Part of a small language model's weights: 6 heads of 32, RMSNorm before each block.
Each number is 50 + 10 x the weight over its row's rms, rounded and kept within 0 to 99. Layers, rows and columns count from 0. The size before them is the row's rms in percent of the matrix's.

# layer 2 MLP up, 448x192, rms 0.106, rows 409-447, columns 48-95
092:50 43 56 55 49 34 56 51 45 54 53 39 46 35 63 59 58 35 59 44 51 59 77 58 53 60 63 73 64 50 51 47 43 48 50 51 50 51 55 38 66 63 58 52 54 53 41 58
100:38 76 45 49 51 46 35 53 40 35 41 62 43 63 50 46 42 63 73 55 33 66 43 42 38 48 55 41 43 53 45 65 61 57 45 58 45 54 53 72 54 56 67 67 55 56 51 57
099:56 23 63 58 52 25 38 71 43 36 62 51 51 51 45 56 60 62 64 58 42 66 57 61 44 52 56 46 50 60 53 49 54 55 56 21 70 64 45 44 62 24 57 49 37 37 52 50
098:62 57 59 46 65 73 32 42 54 43 67 45 38 33 54 46 46 44 47 65 56 33 46 39 67 44 63 60 50 58 64 36 69 46 64 67 39 35 58 56 65 34 42 48 65 47 64 54
095:50 47 32 49 57 51 54 46 49 74 47 34 63 51 42 64 45 44 50 50 60 40 67 58 48 41 58 60 44 39 34 55 61 56 58 63 34 52 54 51 49 56 43 45 46 46 57 50
105:44 40 49 57 36 56 52 46 53 71 57 74 24 49 52 32 45 62 48 42 57 46 57 50 44 76 43 39 59 62 38 50 40 49 54 70 51 63 60 45 73 51 38 59 48 49 59 41
098:47 39 59 58 51 57 30 61 58 57 45 66 51 52 34 23 53 52 68 66 56 37 61 42 58 54 52 65 55 45 35 42 40 53 42 50 45 35 48 59 50 58 52 29 55 35 56 63
103:51 50 48 30 57 52 47 50 66 51 58 54 44 49 53 45 52 50 59 59 41 62 35 59 61 65 49 48 59 46 47 63 45 56 53 30 39 62 52 46 47 55 61 61 37 44 44 45
104:45 49 39 52 44 52 52 50 41 44 52 41 46 36 50 45 68 63 50 29 45 62 45 43 50 55 21 52 56 48 28 46 50 62 60 43 44 72 55 63 42 34 47 44 48 61 49 54
094:50 47 56 67 53 59 47 58 35 60 56 48 54 46 56 58 62 46 54 59 40 56 59 49 49 55 46 42 58 37 65 42 45 28 83 67 54 39 54 56 45 57 71 50 43 57 51 48
102:47 65 52 58 53 44 55 52 67 64 45 35 49 58 44 47 37 49 45 40 54 41 32 47 32 36 38 43 57 54 57 55 47 58 55 40 56 65 33 44 39 61 67 49 30 60 45 51
099:64 49 47 36 40 61 48 51 55 50 52 56 45 54 52 48 67 52 58 59 40 68 54 64 56 56 63 36 64 51 51 32 53 51 64 40 46 57 51 39 50 60 50 46 43 65 49 45
097:45 47 46 51 54 45 52 52 64 57 42 39 53 38 40 37 38 47 41 41 39 35 40 57 44 38 49 49 48 54 43 42 67 51 63 39 71 37 58 72 61 53 61 49 49 65 50 39
100:51 31 56 47 47 51 43 61 38 47 62 36 58 31 46 47 58 48 48 43 46 56 58 62 51 49 53 55 49 52 29 43 66 52 61 55 48 51 46 57 53 47 63 56 49 35 46 60
100:64 42 46 49 43 54 44 57 53 53 69 43 38 47 63 57 53 61 52 54 46 36 49 49 79 41 47 47 52 30 53 58 62 64 63 51 45 58 62 54 53 60 50 48 41 57 57 51
095:43 50 46 32 39 42 41 51 41 60 63 50 50 68 44 55 52 37 52 45 51 64 53 55 37 50 50 42 50 51 37 44 32 53 53 49 46 55 27 32 68 56 34 70 63 56 55 68
097:60 41 57 54 56 48 61 61 41 51 47 51 44 54 69 85 55 54 56 56 53 65 42 62 48 54 58 38 65 52 47 57 57 47 56 53 76 69 50 55 46 39 41 45 36 49 63 47
099:56 46 43 45 60 46 65 45 25 59 46 64 64 51 66 50 47 73 51 63 52 28 57 43 44 48 36 54 70 53 37 43 40 42 55 65 43 50 37 51 48 49 49 48 49 43 66 30
099:69 41 54 67 44 57 46 48 57 56 33 54 32 53 38 44 52 60 63 57 52 57 51 45 63 39 50 55 43 41 42 34 38 27 43 62 41 49 32 40 46 55 32 52 53 33 36 54
099:67 50 40 53 57 48 49 64 44 71 41 48 45 55 52 77 49 40 56 51 67 38 41 54 52 54 63 50 64 47 39 58 47 59 61 51 54 58 38 43 44 50 41 54 43 52 44 65
107:31 47 38 62 48 38 61 38 44 40 37 48 47 41 38 50 34 53 54 59 56 54 36 53 65 54 51 44 49 59 43 27 55 31 55 43 30 41 56 51 44 41 56 41 59 34 35 41
103:50 39 52 64 41 59 50 35 47 54 61 58 50 56 44 54 50 42 39 53 50 62 45 49 59 60 62 46 65 49 57 41 43 46 41 38 50 44 52 47 58 77 56 51 41 39 50 29
089:61 35 52 61 55 49 48 53 35 45 53 45 61 48 61 59 40 41 62 43 56 70 36 55 61 62 49 63 50 33 49 48 46 53 48 46 40 53 46 31 55 44 46 42 47 48 37 58
104:52 45 39 45 41 78 63 59 43 56 37 47 49 42 54 52 44 60 37 67 39 54 48 58 50 35 69 33 41 47 45 65 57 51 36 38 42 54 58 40 29 37 46 57 28 49 43 47
093:55 46 49 46 54 73 39 58 58 61 51 58 54 58 48 42 54 56 45 57 47 66 44 62 50 47 57 55 48 58 53 34 34 54 55 59 54 43 36 66 69 44 58 64 56 41 47 50
100:63 45 60 34 50 61 39 42 50 34 42 59 49 36 48 67 41 40 60 71 63 52 53 44 73 32 59 50 42 53 50 75 42 50 35 39 40 45 41 46 35 50 49 55 66 52 40 55
090:48 34 52 66 55 46 55 44 59 44 62 50 46 40 42 45 46 52 50 53 38 56 46 58 48 41 31 45 48 48 46 48 59 51 31 52 71 52 34 60 30 26 52 56 60 63 65 38
101:48 50 34 43 56 66 43 42 48 49 45 46 40 59 57 56 61 48 65 77 50 62 52 40 55 57 54 51 45 57 52 37 44 31 68 40 53 44 33 48 46 54 45 45 59 35 44 46
096:63 64 43 68 61 38 57 46 61 53 46 49 34 45 68 41 44 33 62 57 53 55 53 49 54 43 60 55 55 41 59 40 34 51 26 52 70 41 38 49 46 61 60 62 59 54 46 50
107:68 46 64 67 53 62 45 45 52 31 59 31 60 50 68 59 51 56 22 54 56 41 70 55 47 60 49 48 49 46 48 68 61 51 37 27 48 50 55 45 47 53 67 34 53 58 35 41
098:49 47 56 56 58 61 61 52 54 58 31 55 56 47 59 45 57 56 55 57 61 41 57 63 45 68 42 28 49 39 50 42 40 38 33 35 61 39 53 58 50 56 41 59 62 53 67 33
099:52 64 69 59 41 61 54 64 57 45 59 35 62 62 42 66 47 59 53 41 51 46 70 42 47 39 50 83 32 49 35 40 45 56 56 55 43 38 52 60 56 62 58 42 37 38 44 56
095:59 58 44 43 60 46 43 39 53 43 49 59 54 51 38 31 70 45 53 47 63 74 40 49 66 56 55 51 39 37 59 40 47 59 69 63 65 51 42 61 41 66 32 45 46 47 62 30
102:65 57 66 41 41 52 32 52 49 50 56 65 52 52 39 43 52 54 50 35 59 39 52 40 46 47 56 48 42 47 48 42 51 58 47 28 41 49 41 41 50 60 50 34 50 39 45 56
099:52 47 32 51 57 53 34 67 44 49 57 43 36 59 53 47 30 49 54 48 46 49 63 38 41 61 63 57 56 54 40 45 46 37 69 45 48 46 61 32 55 55 49 52 53 37 37 31
094:42 53 42 48 48 60 47 48 48 65 61 39 57 35 63 59 57 34 38 38 31 47 62 55 42 33 56 52 41 51 73 76 63 60 60 39 54 64 54 56 57 62 50 49 48 46 50 59
106:46 55 29 41 48 49 55 49 32 51 41 34 59 44 65 50 40 53 55 60 45 42 57 44 54 33 48 61 62 59 38 41 47 64 51 54 43 58 50 58 45 47 49 46 50 47 54 53
095:51 60 48 67 54 55 49 69 55 42 58 49 52 36 33 41 48 64 51 40 49 53 30 60 40 56 57 39 37 50 44 59 54 57 70 67 41 49 72 56 62 48 72 68 58 66 39 40
096:44 45 40 54 45 82 44 41 37 28 64 49 56 50 41 49 41 56 44 45 67 66 65 49 52 63 54 48 47 42 38 49 60 46 54 58 37 47 48 59 52 55 54 54 36 40 33 41
# layer 2 MLP down (transposed), 448x192, rms 0.103, rows 409-447, columns 48-95
093:38 35 56 37 49 41 32 45 69 51 62 44 64 49 52 44 53 59 62 47 51 52 45 27 48 44 48 75 45 62 57 45 50 40 67 60 57 60 55 59 61 49 60 67 46 70 38 61
099:37 59 59 35 60 46 54 59 25 49 47 46 47 66 39 66 59 24 55 63 51 51 61 54 49 56 35 30 59 35 46 63 49 38 51 41 64 52 34 57 49 45 43 61 37 70 54 53
098:57 54 45 57 57 44 45 49 42 45 34 38 30 53 47 39 54 39 70 45 53 35 60 42 77 51 58 61 61 60 66 43 36 47 58 56 35 36 39 52 56 34 32 51 60 42 56 45
100:54 47 57 59 52 53 40 46 61 61 54 67 73 47 41 45 62 79 45 54 46 62 48 44 47 62 50 70 48 57 50 65 58 47 39 42 44 57 45 38 56 44 50 53 56 48 50 58
092:46 36 52 55 67 27 50 44 50 40 43 44 68 66 43 38 40 58 52 72 52 55 56 45 46 56 52 51 50 49 74 68 56 70 62 60 42 55 54 49 52 51 57 49 55 47 51 47
103:78 54 47 50 55 44 44 37 72 52 50 79 43 63 56 34 61 48 61 53 47 47 48 59 52 36 55 46 54 58 29 41 53 45 37 49 35 55 57 43 56 58 52 67 58 68 52 50
097:44 55 40 62 46 46 51 61 50 42 47 48 40 69 51 66 45 49 63 51 59 39 56 51 45 60 39 41 63 46 26 26 46 57 23 57 64 58 46 41 40 56 47 48 53 47 66 54
101:55 43 48 58 31 49 37 54 53 37 52 48 44 36 71 51 51 43 56 46 50 52 46 47 61 73 52 66 40 67 47 56 56 57 61 54 45 55 55 48 32 25 56 57 44 62 05 49
103:39 59 53 49 73 63 64 49 50 62 48 53 48 38 51 59 63 51 58 57 67 56 67 48 44 50 43 54 52 42 50 34 51 57 47 46 39 56 40 59 58 50 48 71 47 56 67 58
096:48 54 56 29 49 44 45 45 64 49 42 45 42 77 46 62 47 51 35 36 48 64 54 42 42 36 46 34 57 27 40 43 50 57 44 49 49 60 55 57 72 51 61 41 47 41 45 61
103:56 55 43 58 69 54 48 53 61 47 51 46 64 38 51 42 47 50 72 53 50 43 50 41 46 53 55 52 46 50 56 45 63 59 56 45 47 48 51 44 51 50 68 52 49 52 39 24
105:65 58 43 37 77 59 53 50 38 48 48 94 46 51 46 48 59 51 43 55 63 54 53 59 49 48 60 47 56 36 59 30 46 29 47 51 49 46 52 43 41 38 50 57 58 45 66 40
098:44 52 61 52 83 49 40 55 53 40 34 45 68 50 72 45 36 50 58 52 51 45 53 40 47 55 55 30 69 67 62 37 53 42 57 40 39 45 58 52 49 76 34 46 40 55 44 58
100:47 52 47 48 54 57 46 52 50 59 40 30 55 49 55 74 18 56 47 47 63 40 61 48 56 21 60 48 37 38 44 46 68 41 61 58 38 55 45 60 43 49 60 47 64 29 59 65
101:69 58 48 42 34 32 32 51 48 65 43 39 62 38 53 59 42 47 58 48 57 37 38 50 44 64 40 48 53 40 52 51 56 42 48 50 54 60 49 46 57 45 45 42 50 28 48 65
098:63 19 49 40 53 51 77 62 29 21 63 40 48 49 52 46 47 60 45 56 47 49 58 55 37 42 46 46 37 54 37 45 54 42 65 37 38 36 52 54 61 39 50 48 56 61 53 54
101:44 43 37 55 18 43 51 52 34 45 55 35 56 61 41 54 52 48 43 61 57 49 60 48 61 50 52 63 42 45 26 47 55 50 46 40 57 51 56 46 72 64 29 44 64 34 63 46
098:61 58 44 56 83 65 60 44 19 57 50 39 38 49 51 56 43 57 39 53 48 48 60 51 35 57 50 52 57 57 53 53 58 55 67 50 50 32 53 74 48 55 52 53 54 44 54 46
100:56 39 39 44 68 48 43 51 50 51 59 46 44 51 42 46 53 26 31 52 43 66 49 63 51 52 51 57 56 49 24 48 53 52 60 67 64 51 59 43 40 36 42 53 34 52 56 66
099:39 43 34 43 51 47 40 44 55 67 47 49 57 43 45 56 54 47 24 30 44 35 64 51 42 62 50 28 33 52 39 44 53 79 54 46 54 39 54 33 66 40 45 51 48 41 56 53
108:51 52 59 59 50 61 32 66 67 62 58 51 52 47 71 45 67 46 34 47 47 60 58 60 42 55 57 53 62 52 67 56 50 49 37 55 64 38 60 53 45 40 32 52 50 47 51 46
101:60 44 49 34 39 46 27 40 38 38 55 65 58 46 65 39 45 58 48 50 48 61 49 73 87 33 51 34 56 63 67 41 64 51 62 64 69 47 54 54 51 64 45 62 53 41 68 50
093:41 64 46 56 37 49 18 58 44 35 47 49 39 48 43 53 50 63 49 39 57 36 49 35 56 56 28 47 42 45 48 72 30 48 48 63 55 34 64 38 39 47 48 52 41 66 49 58
104:50 54 61 44 51 52 61 55 59 60 79 49 46 42 40 50 47 52 46 45 37 51 47 58 49 68 61 34 41 37 51 58 26 53 64 61 61 60 46 49 67 53 41 44 46 58 44 61
097:61 74 61 49 37 54 37 37 34 52 44 62 42 62 65 43 53 56 48 51 56 70 48 62 39 44 39 45 50 54 51 58 36 64 50 45 59 46 48 42 68 65 52 57 46 62 42 45
102:44 69 51 46 54 67 46 49 38 46 48 59 51 49 57 46 36 62 24 42 42 57 51 27 50 36 46 45 65 65 60 43 62 62 56 41 49 61 41 41 58 41 75 43 46 35 31 60
090:66 63 54 52 22 47 46 48 54 45 67 73 43 58 47 55 61 51 31 50 69 45 43 53 59 60 42 53 52 55 42 58 57 61 39 58 47 40 42 41 46 57 59 57 44 49 44 56
102:40 53 51 63 69 51 35 34 53 50 55 39 44 36 59 46 44 51 45 45 54 60 47 54 47 49 52 58 41 32 36 45 52 56 63 64 61 59 55 47 46 33 39 38 47 49 35 50
094:64 48 46 46 52 32 52 54 55 47 49 44 34 47 53 56 64 45 61 52 67 52 41 49 72 59 47 36 48 46 50 54 56 46 44 57 61 76 70 44 51 36 50 48 38 60 61 47
106:64 35 37 54 61 51 49 53 64 66 57 54 59 56 39 42 56 42 46 48 58 42 75 43 49 48 56 43 66 57 50 52 39 45 43 44 46 57 49 65 34 59 50 47 33 66 56 54
097:54 43 45 52 18 50 41 49 53 58 32 29 37 62 47 42 38 50 46 48 44 52 59 46 36 53 48 56 57 59 36 48 54 57 40 56 57 53 62 76 27 52 55 65 41 51 54 61
102:59 46 51 50 00 42 45 52 48 51 67 43 36 58 38 27 45 51 63 47 51 47 71 54 49 50 50 56 59 54 41 36 43 48 57 51 32 45 42 60 46 61 35 30 62 47 43 50
094:53 52 42 50 27 54 59 55 42 61 58 51 59 53 49 45 42 72 60 53 38 46 44 56 29 49 60 33 24 60 51 40 59 47 46 52 45 46 43 42 49 68 59 51 48 46 65 53
100:59 72 61 43 52 46 39 43 52 42 50 47 45 37 51 59 40 47 65 54 37 47 33 59 66 41 29 52 40 41 40 44 42 52 46 31 51 56 48 44 49 65 39 43 38 57 50 35
101:56 66 36 59 89 41 60 56 58 60 46 29 59 64 47 50 57 55 39 57 55 45 40 48 43 44 49 50 49 52 48 45 45 19 46 56 56 54 47 59 40 51 51 59 47 41 62 44
096:38 57 34 54 61 60 35 54 46 75 68 50 52 35 63 61 48 58 48 55 54 57 50 62 40 31 37 43 63 48 46 55 48 29 54 49 51 50 37 58 50 59 48 48 49 41 71 59
105:36 55 62 36 75 74 59 49 44 41 36 27 47 55 51 77 59 66 36 45 39 46 25 58 39 41 37 49 48 49 38 28 37 33 48 37 57 60 45 54 40 55 53 59 69 53 53 58
095:47 57 39 41 67 58 38 56 48 39 57 43 38 63 32 39 33 46 48 35 53 44 54 52 47 35 45 30 69 54 43 58 56 43 39 51 38 26 43 48 56 60 47 52 38 54 55 40
097:55 40 39 42 46 38 57 50 49 51 45 57 53 50 35 52 67 45 44 49 36 43 41 37 55 48 55 48 36 64 76 44 45 39 39 36 33 58 44 56 52 48 60 58 47 48 59 62
# layer 2 MLP gate, 448x192, rms 0.116, rows 410-447, columns 48-95
095:48 33 52 61 59 37 58 52 59 34 45 42 69 62 31 49 53 47 50 50 55 56 73 44 63 72 45 46 58 43 46 46 50 41 45 58 47 58 67 44 44 64 33 73 45 64 45 51
096:50 35 52 77 39 54 43 56 49 41 39 51 39 53 48 53 45 57 49 64 44 47 58 66 44 37 47 50 43 44 45 45 63 54 51 52 47 60 49 59 65 46 61 59 59 46 50 45
106:60 36 59 64 52 49 39 60 57 50 46 23 50 51 51 44 49 46 46 48 35 50 35 56 49 76 42 52 56 46 50 50 45 41 60 72 49 44 34 54 41 61 45 65 64 41 44 28
092:47 59 43 63 49 35 46 24 31 48 47 37 49 70 42 34 50 34 48 67 61 38 34 50 56 43 50 40 66 48 60 50 37 54 51 48 35 55 12 45 52 36 49 48 57 33 56 41
102:52 46 42 63 41 48 45 42 44 40 64 38 56 58 56 48 51 71 50 47 47 57 50 45 53 61 37 41 60 65 51 41 41 32 50 55 44 56 40 51 63 52 55 65 63 48 56 52
101:49 57 59 59 51 25 55 57 46 63 54 34 45 35 55 41 51 54 42 47 51 49 56 56 64 30 42 61 53 65 40 62 53 46 58 60 48 61 55 37 62 71 60 53 66 46 56 63
098:43 47 43 60 57 73 59 52 26 61 47 44 51 64 51 49 44 54 63 61 57 54 35 56 40 45 39 50 57 39 65 63 60 36 77 32 68 55 49 51 48 41 38 56 58 46 51 52
103:53 38 42 35 58 38 52 29 48 32 62 45 67 47 50 58 52 42 46 62 44 46 49 57 51 58 48 65 43 60 48 56 58 57 41 65 48 61 49 46 37 42 53 66 51 37 59 56
104:51 82 54 52 53 44 58 63 60 45 47 43 55 26 48 44 47 53 55 34 52 70 39 45 53 53 47 29 37 47 67 45 35 40 45 51 49 64 45 60 69 37 61 49 56 68 59 45
104:41 58 61 65 29 55 61 47 67 70 27 39 46 47 57 56 39 63 25 46 45 37 54 60 33 24 48 38 48 49 40 57 62 57 53 37 60 63 52 52 60 52 58 45 51 57 39 56
096:51 43 65 62 54 32 53 49 45 55 61 38 58 49 51 55 62 40 46 43 42 23 71 51 54 49 32 50 62 28 48 71 40 43 36 52 47 60 36 58 70 50 57 54 51 42 72 53
096:64 60 43 42 56 53 52 42 57 71 44 45 59 32 50 58 55 58 52 47 62 49 58 65 40 45 41 49 49 55 61 44 53 53 69 58 61 54 52 39 56 60 50 61 60 61 51 54
104:57 56 52 54 47 56 54 64 53 49 46 54 70 54 51 55 60 50 49 47 22 69 56 62 45 46 42 57 34 58 58 66 63 59 60 35 39 54 49 54 71 58 66 57 48 67 44 57
098:45 65 53 55 53 52 52 51 43 62 61 57 63 65 64 61 49 74 47 50 50 48 53 58 51 50 49 45 63 57 43 38 45 57 42 37 48 79 47 65 53 69 39 66 42 51 57 64
096:66 71 53 57 44 51 37 52 55 51 44 48 40 52 53 58 51 49 57 47 32 34 63 60 38 70 26 68 53 63 54 47 50 62 40 43 49 52 39 47 40 38 34 58 47 71 56 38
095:47 58 63 54 56 23 44 57 61 58 41 49 64 71 47 37 57 50 44 54 55 59 49 47 54 53 42 48 63 59 57 56 47 42 52 51 58 70 50 55 46 37 40 64 58 43 69 55
095:31 51 35 66 47 57 48 41 36 56 45 50 56 45 47 61 60 52 46 48 40 50 35 48 56 40 56 52 53 47 57 51 63 44 59 51 58 50 40 45 44 52 29 42 59 41 55 46
098:50 63 58 58 45 44 47 37 44 62 52 51 61 28 56 61 53 58 43 41 48 40 40 42 54 57 42 37 57 68 53 45 56 73 60 55 55 48 65 49 56 54 54 63 43 59 52 56
103:51 62 56 45 47 38 58 50 54 46 53 49 55 34 63 51 50 39 45 45 46 53 51 67 59 58 50 54 43 54 60 51 61 38 45 60 42 58 49 58 36 47 50 67 51 79 52 51
102:49 60 32 46 47 55 42 53 61 68 47 41 44 39 48 50 34 64 51 47 64 52 51 44 51 45 72 47 41 58 48 55 42 65 47 59 24 77 40 63 52 47 35 50 37 47 50 62
104:52 32 48 48 49 49 56 43 54 51 39 42 49 55 43 51 53 66 54 53 66 57 38 42 56 58 49 44 48 48 47 67 28 57 53 51 44 57 62 37 47 50 48 59 52 43 69 47
096:45 52 47 34 58 48 69 47 53 44 65 52 67 34 44 57 67 62 57 55 31 49 32 56 61 64 52 45 48 32 51 47 48 66 49 47 43 46 34 55 46 37 51 48 34 50 42 55
107:41 38 65 54 57 49 49 55 48 49 48 55 58 72 52 30 46 41 41 61 41 40 51 64 40 60 50 67 58 50 42 52 39 70 53 43 49 63 35 36 43 75 55 57 53 65 55 28
091:39 56 28 46 48 35 55 49 49 45 56 58 55 43 53 46 73 41 57 43 29 49 52 40 65 49 69 55 61 76 57 49 66 39 54 64 60 55 40 52 40 59 36 61 35 59 58 70
100:63 42 53 61 44 43 54 56 44 56 52 39 38 46 67 49 60 40 46 61 62 57 51 43 35 52 49 55 47 45 52 79 52 75 42 40 48 68 28 60 38 51 44 52 52 41 64 45
089:55 65 54 55 52 30 65 46 51 63 48 55 45 42 48 58 64 37 51 49 60 56 48 56 56 51 49 62 39 34 43 60 46 53 45 43 40 62 51 68 55 50 52 61 33 47 61 50
094:31 46 55 59 58 47 55 50 76 45 69 45 49 47 43 45 35 58 52 52 49 31 52 56 49 39 45 44 45 53 48 39 63 55 55 56 39 53 51 58 60 27 48 56 23 43 57 53
101:64 33 53 49 47 52 41 54 51 46 58 41 62 60 44 55 39 44 39 44 29 39 33 63 41 55 54 67 32 54 46 56 48 55 60 37 60 40 61 43 57 57 60 51 58 43 44 64
105:45 49 44 48 69 28 56 50 52 52 62 46 53 28 67 71 53 66 41 62 51 53 59 41 59 66 54 55 62 67 52 54 48 54 48 52 44 60 54 44 53 58 47 51 46 47 48 47
095:55 53 62 45 30 41 50 38 53 51 56 61 64 32 50 64 48 56 48 52 49 51 54 41 63 48 55 74 41 57 65 36 44 49 65 67 47 65 59 57 52 51 48 57 41 46 52 78
100:61 40 40 44 60 43 48 52 50 36 51 56 50 48 45 51 52 56 40 76 37 49 55 51 56 61 53 58 45 67 51 48 59 55 68 44 50 60 55 62 66 39 58 65 45 56 74 47
093:65 38 62 64 54 29 38 35 48 62 48 28 73 57 55 48 47 43 54 44 33 59 51 62 41 40 48 69 61 49 41 51 31 50 68 45 56 73 42 60 53 46 37 59 41 49 66 54
100:59 38 48 54 51 38 36 49 64 64 47 63 53 41 42 48 55 56 48 49 39 64 45 42 53 43 37 59 61 65 53 41 58 46 57 58 45 69 44 46 36 46 35 56 51 52 52 38
099:53 56 58 64 52 33 53 55 58 51 45 43 48 48 51 62 67 67 35 60 39 63 68 46 44 51 44 57 48 71 55 54 24 44 41 65 48 63 49 45 54 34 46 56 51 36 48 51
095:54 52 58 45 62 43 56 40 64 46 57 45 51 55 32 32 46 53 54 45 52 70 55 70 29 52 50 62 41 46 41 59 69 58 34 47 69 49 41 57 47 44 72 50 58 51 53 53
106:59 56 40 44 48 53 34 51 47 51 44 51 48 40 53 40 53 69 54 45 62 49 35 30 69 42 41 58 51 50 27 65 40 71 43 71 50 60 45 57 58 47 50 54 54 58 63 46
090:48 45 47 50 57 49 39 69 66 60 33 52 47 63 67 52 56 43 53 57 37 49 63 45 39 45 49 65 31 65 56 36 51 38 54 57 33 64 27 41 43 60 65 66 52 66 54 61
097:46 42 53 78 46 41 43 52 55 47 61 36 81 54 48 56 80 50 47 70 45 48 46 58 55 68 56 56 47 51 63 58 65 49 62 38 42 43 55 48 55 41 51 44 61 47 50 47